Part of a small language model's weights.
Size: width 128, 4 heads of 32, MLP 512 GELU, vocabulary 923, 3.03M parameters.
Architecture: LayerNorm before each block, untied embeddings.
Training: a variant of Adam for these matrices, 150M tokens, 4581 steps.
Each number is 128 + 24 x the weight over its row's rms, rounded and kept within 0 to 255. Layers, rows and columns count from 0. Numbers have three digits each. The size before them is the row's rms in percent of the matrix's.

# layer 10 MLP up, 512x128, rms 0.0794, rows 449-511, columns 64-127
106:092135146138160156145101146116102151153106113186173125147116119131144158148157157095112141099125146149129130137111148140125120106161139157113167138129086144142177119133113148108115147105141156
084:120097135098132129118110122117127121142123121118114139137121114079162080178093140156099142106157162155126141172108096125076130164145141115131112127073097138139148116162192151089141148127128149
086:086102168153149154081106127100091173177110113108136135167161122136126128126146135121151119130108163123122136106127134136122090109099153154134158112118143156127147115112103099137104153139103153
093:070114152065148146150125118136147166105185135191152125134134097089131129148141137104105150112139123104148147132132068124117081116135132141123108097153143135104168127120102154096152127099093120
103:133144144124141117142149113121110146128146136138144136122171114156126131141105153119113087132144126127146105091208130150113113140144129129089113117125136125174124089150107106107119108150150161
104:152123149133148145153077122115095122134125151161113149118128126103150129149126150133097135104074160159135101106126074106108150128135155121129136117102162114117116152127108118115128126114143118
098:136151138137188128123098162150116140153098147094092127149146125162111095169111115121109165133122171121139097118138181136123182128126137120124142109103118149127141128112147135108163136112125136
096:101116136188132146100141117101147173120120131117122143137125132118168115149137097109123148120140116155144162130139144154120140149148163120099117125105122116134104144095134145140141122118154107
107:107138117106148156172146115139159149162153116122107088150159156159154131154120135100114121112113119120125140127143090088125085155128171130145166124134126102149142099074148120124178078112124152
100:138148160123148157099065097114090148148138180123177122133146141112137161151140091126151159086098158135142156119147062155101136145138150155161154133095133118111157110083121133105124123087134124
096:112139107122134111164124139086102106128146116111080111173142096108186108165110125124135169128140153137142134102135116101112100095149153145150131080141118110110166135160141184141155111099123148
099:152139121117141123169127124114088159147121118119140155114146152130147124133111101157104156121117122138105137106197130118109154131138116167161096110119110157120163106068097178120165127132134159
089:110139152177130122114099109141099089168164092125089162096142072075148096139092137150138151126089135127123159110100137146110150094164135165144104113065169126094073097142132122097154105128142108
093:138161126164108139142121122148122071145097104149106129126181110102161164119132139099123146186090132136165144120131126095129134129129135157149151087100140161131077086116098107121139107130101162
109:121120104135132103156173098114095130149106131126115135169158119168133164169133128122151125100136159129168113086112060147145084129136154132101111092138111128128103112123122131165099081124140147
100:101115148106157136109099090155133149157130117109103119147112117093135131121096145119125174103085137155105144093172107085115179099105139145123099064106145161142109165108090136121134150139126133
103:135090168166144151102116129110142125178111123150107131171126116121086159151139148043129113142134175110113134126122125086096107118133134145137100123120134164172128166133182164105176133121103122
097:103115155129108132107134114171129106157136151135137132158130132141152123144085152143189157106124138137102135107148113140120080198113158144139109104104095097166119091143144122166108167104126086
090:127117131146119147126152095170133094137124123114143151132079142120164167144136110157100113131116133200114107121157100091113142176129151117126173111145090143140098138119142145097112145117117139
101:144164147162167154180140098120117152141157144115155127132110137149125138127167162120117124101112116184160141117191133133133132076110134144088128137119117131093121146120162083120119175134120094
115:111173156137094116166140093179105122139148146099126150167081101139144128150092163118128129161135119121134106081123092137106117105117155098112092127105132146165124132101146120116077096129110127
100:109103146118133160126154121096138090145158140142135116127122125152099123147115130139119165124216128138110159099159112123130110141178163164138116122125136132171124159172147153092120105111119130
097:091136157143140154110121066131126138127174151111122120111145052073139133141115149125176144152129150101156154096160143162094131122148141153132111129118154134144099128159075130130124110095102147
093:116171155134168140135080125157127105129110132192148142159119096095166151130133126111084104074127122147121165121160105150130125100154121127097116134113134152124060112182151164132122146094141113
105:115142135098101142166157104129093130105105136162085154167127105127148145150116159146130142140089096107183137092108115101117115111160133152091083127131164120135128131131126100162104113121153130
110:138081114149122146129123128108182157165119098122147119155145098107157093157133157105141132092156117149086152091137153116128147141141149164088143143105125135133163144142119122145097104084145151
091:116100120113156138166111086096127183093132147137156163149172108113168134122111146120110106113124133157153142143098094076096114112155133143119122167138157108154150115095105155146149115164141078
100:113133129155160121131131116126128106152151127153144159155146121175116102141080161120161119115131125121104096105144118134130143100156129128128131120116133172123089071110103122122126134097116144
098:126142166137105112131137106116142167113132114088095183155156146151129168142092120123090152115141121120139147096157127073096127137130133103132138093132152139145132151110128153115175122099095124
106:125123163130123149138127091104141158120127182086143146173108108152154113165150131098132148145102128165135148092133122096109173108127126151148099120110121128152179117088155119131118108161129140
101:125130158149142124155132147101103189137126098119100135164172090086180084161077108137093138092085151089110166124117141123147135119134156148115099119143119135137124078154085147154127154116166094
100:138135158198136161175098106118122149127111137123107139170127131108128155121151154122141165094158141110156124114145118108128083077154144168141103141110177126131135114145144142103171118101127098
112:103110173143152155129109124143146125131132181103121157145135089123162129156123158130115150134131146158121111103156118114110113100136144109097114125098116102131127140137071131112123117130114099
097:117135139128155159097083134127101119154142138169091103145136128107107088159146186151163147121138131139173186120137160110111116116174128182170093132115167133133167161138161101100112111092138149
115:113108143115150143128128124127137142115115109127092152122076151132167110149148148135137169124122150135086149122205129132097146117163160124078148079087157153124127112108093162139151110092125174
103:138173121156130138139168106144070172160092152104143142155151119097139154148139135120147144086101143138128114141185136092098122082127149138099153148120122147135148098084130152119137146102167099
096:094183128128141149146144108120089110142139078158097116167143110140122111171121169174107139134162141103131143109164122120131101142136141160093093167142112104099109128149088160118124090089119150
098:119111133145118151124115105121108187140113143169140143148132161145125141139081103131105135146046097155158132117089128091133136111101139144146117090133148164140095132091151128134084113134144130
098:143130162160124124113125107136147128118159117128145148149139149136120139136145146057139131121115130129170166099118140125107067140107144173129139163100196125128120093124146121149119173121164144
097:110110125114121154123085114104094156140115142137133159167140133101145105159145169127110156113097152146095169140147105147141113097195132146123117138100067158141130122136121153117156103115111108
093:121157124153136100116111121110142137107146110075115138135207099115153144152123148106143129148105152105161159106107125207117129110165144148167108109134131134128074149108143098113130119136131084
103:127135108144135142160135131120143163160142155177131119144105154101140171153149160099085146123078154081115133104131124117137149109135141138118100120127131135128120150106149144111150114089184098
095:131155133121104161146176135119083179124116102148172148181153129142141103159120125121080118116128118145108177113135101132111167097147105129078114076114161157101081108113085161088139103104136112
110:102132150175133139140116135165089120144120116143129150166101132153114163134112152089140111144175156074127112127167104109114104096107159126096107150122130160112134126127079125135169123135119121
097:129149144129104125154102089121114158154182157166144141158200129166144101145091143137144104109127107131113113113150164136148123120155138097141121128127144139117122145078154128146126084121133103
112:088102173134122141138122105128148135137135129121123145147108106100149136135145147093141115134107132161098139099111100094139144144143147124086123112151131121121147121135127169160085133146100114
101:140141146111140108128120155122128138147119129148161158143164185126163134126177110071176134099123106187103119145154091125102103171093136104057137121097142141127091115132091143131157120105097117
096:127134147134153116152164115112102166123133130120139102151127106155116100162145161123117154134118125150153141102132092160133126106159145122120121117120146146097147133113203129097125131108185142
105:140128148150104168174149109136147105139073162127131140124105135149164166142118127116128170117156143130128151121133083109120155145119166141111078112111080162132118161137124153109103136131139130
109:140166143163147162113103118140127140152111120091126165127159123113176120144100161114093141136092137156104141113116167125119094131146137131098126102112129174149134137135086094161156117128133117
107:126113126118197154135128112111124149123126172166134115153164116124161103142119145122120139111147135153114173120180129098110093102153136133119069128090138152106132115143091164132096113085116171
114:139112110153145137130124111138089145153154135135112152162138125112133158141081120147099095116132161101164132127097146127098152148116173118099127081124088143129130147066133116104131124097125136
093:102112182148134120109146087077135136153125165087123150133068148166138147131141137128099115121148106166124169128129127129088118138131136153126128160097130117163136102157134149149086132114101089
098:118133127146144127131112123118078111168120135140162144160105119121151128128159162132145109126151151123149145122089114139135145132108143116137096128068175140129159099165096165113149149132073104
083:099133128151136154171138081124107130148133151098165145116159118110141127155141093125147108134137135127108131118146096129088137109108146142143137119108117121129149149110105150106131144025148129
114:140142162117107111121129095091117154177108156151097126114196156131134172136141175115147111133131099130171112103144093142102119110156151113103135083095146144104150098130152131096159130118132180
101:110148132141133130154112089129137123192144132188124133170119175143121160138142185064123140164156157104144128098144111097143115138159128117085113112127125134110120098143120134117146147113134096
106:129104166161162123131143113167122121108143114096109170137175118146127130172137125154076148114182126115082129105121143123118163098120134122145109102113165119084139137133182145128157132113132151
104:138091140128139171084110131176143143137131099139090158120144128160153109142083132111125166133088123143135127115126126128097146120172130126100113113116122109120181117138085143129128143095136100
099:143115170140111135142153121109144156152167117173116134139130131100150129112140132096101144121166110136114103095146099080098124163123151166128121121127171129105162123056107158085138120134148158
106:152146148111091123157149146124127162115158137147117163171105134065149126151143115124123140125091105098120114094143119134139130131143147105146101148102108155149123136119107196119116140090153131
103:121114182137094152136112112147135172149139121132098166171081159097131133119103123128162108111119145157111147130180110124128129094126145153141133129089098120121138159124112113135154125098097119
113:097123134136156140111117104126152112159112210158124124134126151156165115148162175100128150145152135100107138115137112118114139141179134151118082107129136137129155134133081153117126171114116154
# layer 10 MLP down (transposed), 512x128, rms 0.0789, rows 449-511, columns 64-127
109:156111112127102125098136074164143109127075173078124128123093160150103154068162130176160086133191110120144134071147125096133168148143150126134101116150153145116132077165118130134117098092116121
086:116134104061129134132108148140129109124145136158137079115123118102128167114149121131158137128124069136133149127150156125157108124108096108136138124123141129120101151124124103144093072144106168
083:105138119118084083142136129137146138110115140161159109075127101146121128093129149114101184130128110107112140169156114123161176121144121176131140158165119123101094111104115115124141118113111101
089:130101126131135105137137132162110122125122144142123113133131144120084127122138112142122094157130131109105124145085103112167153125121100123121059106186125132136146120090094115119099133163143165
106:119118137152164161134123112126085182145089156141136153130145170154135119143123142120124121119076149147103092150131133149110135146105138105137093116135135154119097076156135136119094117147126116
099:112122108123088124143173099124151130124096141161074111145118088109153113159098087111121186130118137130110101155158111164122139135090103156144115115113131089154113138151119156165156153111148146
099:119126132103122144144117103161078141132151164148109114142134132119123106129122117112104138100117148118116116147069127104143137110138105159151098130099131152096116078144102176139121111122142156
106:119087173113093088121132113126130142109097127092109154107111100129173115130133149128164126158147116137148134100156136140147096147168131132113156144154088133114122134141115125171133120130115133
109:116136143137109159137107159176138085106140157179113187114115137117154163122142144138136151122138145102151103128107131122103154132137132146116093134117074149119139105157116089112158109121171128
100:097134138174119138134083130100119109081175110164150110120094139122108115116187121136159096116121138082152131130132109148134156091110097155112134124149129134128156152176098136130133090151173094
090:150127124093110128093141127143146114105156147116161139139124162154117125114124158149102129161121051136149128178148132136147158102111127083107148161114114129125147160097110123118173117139114110
085:129095156079130138139099122167145129135125099169106147083103127167136153105083143081112109124149107123137124127134140157144156124114123102119125156102105084125148125133140138144108103150132170
083:148153182104078076122138167131119113148131143132125124162130137142115117128096110099105148091150122139134124128111144117138172138118100128128136173109151118138138143145138106143130109173102117
089:123130149138172144115124145125123105163115163104172164118107145112149132145093113156135146148121090129121141160118099122135151130138104135128093096148076132088127114131158136134091092122181128
109:163177103141112135110091175135116128116108120135141119104177136116102108120161109148129181114141165135108127106050101089166131165116138129118140125146135128088114134147116108115144145104145111
101:129119109151166137118164138157154104127127157135196155158156107091130151164124165150117159134107131124108118160148137134101091132111162087148134144150120101125125116120158127140074108115143128
112:116085129131101110132136158134133121119072162092093122067152164125147139105063140147099107124131120163170129164167102151146075122135118158089119104129142172084150120127120133141105132110145137
090:147170101114111147162104170145140124117071086122137109104102136120106138085147128116118101136135164140167156108130167139098108124118085111157147136126104143139141154125119112149142110131132145
086:145133136136132124112112135125109160152118158125120110180170112122077166135167128098103148123104125136155127120072172119095145138125121117130111109128148082129123161134128097146086161105077143
092:082161131120182127130160121111131124150120150158150125119117118145104087109129098099126142127103105175121129138137152108164157078124139138162115145106147112106102143181132108104084129112107084
112:152116126105122121158118132115112112130095101131127170123136129117143142105179079110119093107122127075143122136122170153152053174132098121152141142157110112161125133148070128089092127131104149
094:097122127134113142110125124088165109087138169150118132145115163097146135125125145122114142144156145128110087174138121157132134111095138128096119169128138174153149126157135159111113146130137138
094:187109136155129130143133133139118110099125133149123149071118134174119080111104131150086137068161170098062107159160098120137110097111113130140156124148140121154133130145152137175130127149120148
090:182129112116128139149143116128124142112112097115116093103109095119113116130096137138137111119121116129095155135125111108133136146135141164107160166181118153083177124096087091108122096148103104
102:134110135146133124134103135182145114152151122091119123120145098080156131085116099118128117085168142115095128103179153150104114138090129126147110111122091136126146144129109151117148164138128131
115:077142134113130139175150145152111081158134171109162165162154130122092167123109139125180143134124164127126077154120164127128152123133140109195094062115124120117147134115116128126128125151175097
087:141141150126098138147128126157124118153115129103108136120096137123092141146174148138153106142116123162132088095124145179110175137121114126110137082145103093119131150143116126106110140140131143
095:147118157159097120106148183126129103122118114125151110118080109158144119128092114137109126104158119202148145100142118122084141172122130092144120185154121102139143118159153098136099140126148117
106:147166144114129150134097126131139072143106097110169151141123108098115085108132088157160131133162136114137126091146107138129093130112153141115154159136097154166128160133071090073086126139152148
111:181127116114129094095120096082108132167120154154134087130139087085131126116107159125130097099100146066102114140150155136110167134149151107146110126155128133150120095122109138136110152151142101
099:169168163136126099133136111119069131090115138085137141090138155138158108148138132101111120131114167126123125130118124129118103144146194156136146082095128119086147175123117103116152126096125130
104:117130107068135124080119095171135124132121133124104138130119145148063149108140113143117112177118075152191080101155111144090126185152123127120166105114084142132105155150122112172125131153146162
134:059103182134163183155151127104147159128121091117099143093159138139142105099125130120091120099138078105153166127145106131110111099145132132126144131110096119139125121127128145112148169122151116
098:141103125137108155123167127098153138155163122110098137109146152106139156133111158135116073127134125074069097100148103098087129136082120158115127147098114143111118103139110115115080189148117132
124:175149102116118092172142190159149094168118106133112165118123122140125144084101116160139115133104154125123109115154141117101122144103099130103075146116176141139121163106089113145155115122121161
098:114071109073089099124115106139128153190121152132118096112115108153140114102174103124120116109136130123132126114120109115162137149173100143141124157142156124124096085118142125165102160109117118
091:091146119164123143108120103123122106156100110095112144097081157122144179080098129111122113142116159144124143144170117101099155119091156111130108106141070109123132111113135128107107154117122102
114:143134155094143120128164091154116141141119117111138164093096163117159153087117149107138100129168159194100133134126111151137148118136154094141110170100091107139172141103096153132131129156127100
095:170107147077157106132124128153138154176112091164120115108075122110141109151170148155119126111116119117132132127162132095117152135119151146122121169175127115136149156096138085127118095112097156
100:156137141180101152120130098117119139111088123111107118100118136101109119125125109145126137107108121112081144128147138128100155136119109142086120139105113119120198159121148101135081171156109144
092:143105119122129160155130089130143132134087084164138077119085178123118104112135114146126157100131132120102099152126139099183162141103100160103158133155104127144113153175142156120087127142137144
095:160104139085117148149098167127130121153064113119120089137128147134127149160138148075175095123128127159128117122172139134145141099123169114133117152147137102117112108129149100143144101112138157
097:129131140117131121152118147127163106124085132121093120114106133135179074101100113139125118150116160131141178133141143140137145182121157128153173131141138129118119165155114077124132154124151149
119:126108119088102161146159124090120127127121171142093105112116112083121102133136083169123129122125128127125130106094133145141146143132066135141128090144106122125124152119153158106101161163156124
104:123127120119143117105160132163112095132107087076143148096147126119085142179130137136085130118165165145088152167142148127088116142115091130156066126108139157130138113117120111115099108113131120
130:084126146127114120145157099099114077129202133128120145145115164103132143162154141119115131121121131128101134099128122051103136093121135076145117135169112098114153181130131106128120151182120137
097:143124129156109160094117139134117120144156109108078137125171085156117126163122154133092115120168135108113141100111120129137100142126115114170090123156144099140198119119146129091126121131153133
095:132097144124149119089191139155111134112093095111119117106151111100152157071160152105134130142129093151106129137175148122157116107154150126122122131159107106152141117116121126127091144135107096
115:139124166151155115108135092161145112100160116180099122149161107093117108116135100146099082125159117116145137118126166145108129124109085109133150150140117138142124093104130129176147146150146137
108:180137088131174142121082110143113107122106126126090156099129122107065162114134084144126141079142155137136111179086136096137130127172154155166113138122140132180103194140100123115132147108115124
100:148132112134098112107134117119115115105127111124117183171135103134104132130144128169128120134137123154131071092128180113121144124119140089176146149113100148108116143105127125115146167123090133
118:126155087120136156139142161123096137118134140167144139155075125123152134126104154138143088161139119139092103122139132141101093156083145153112165133124110130141149119140103117126127107169156104
105:111170152131101133147160090147139104112131144148095131099157121114132140155143146096101150143126173138084095102131120053117150121108140139102144123117134127132158145155147136120070113165134114
087:138119161130122115118121096132185097126095123139103168116130142132114112137114073108119156132090118092146153125103130148102162178097126148121099134109122143144096130108120155125118116073125123
077:154110125148135113097119148145158136080123099135142137150104092135122159180144132106122115134113125156122140175143154114148147147118100114114152128142107111138122127117117142158120101199116122
120:101152146140097125143142193101151179118142145163109131117165129126118148108139139103119176105156134144128114116162117130154116087084111172164112145072112117106131085162145131165119114140163125
101:114195150119137131124099165122120113138149124131118199097142097131117124102095149141127143132108144154167131170110136141163092145117096131194135112126131116125106126138125111119154108121138146
110:117075077137113143142104091128154124128111145130162108140071090146138123102189099134132123117158154101140122110143111107128154137148141145098121172095126133121173086110087104130124105124116122
099:171103149133110118117134111126121100117134069103160094143118113108131132131153125125116076107146155124162127088132165123082151159077202124111106126165143158117103104158113117109110136120102166
102:121114132130112131110134105131105111127153123158119159129119151146133141157127094120130118080089176068096167112161153133125146103097143103118111141124139123129137105154111101150132080136170158
106:131179107156158135130141151176140122111118096146124127087137112129174141144121132118142139100122121158162113106157099122078113091130163154113123163125159126133121135089167129114116117114147136
100:158149129130100068083135122159135118120126133139159174128126112146125099124140103126105164119124155120124157111112172131157116076111124127152109111113117117096136150166132098116104131127147105
113:119132135118120125137132116178161120157145130152120151135139112115107130109127119122121108100123116149133084065144130155101166119126118104169093164100125150143110138143101128126098166130085153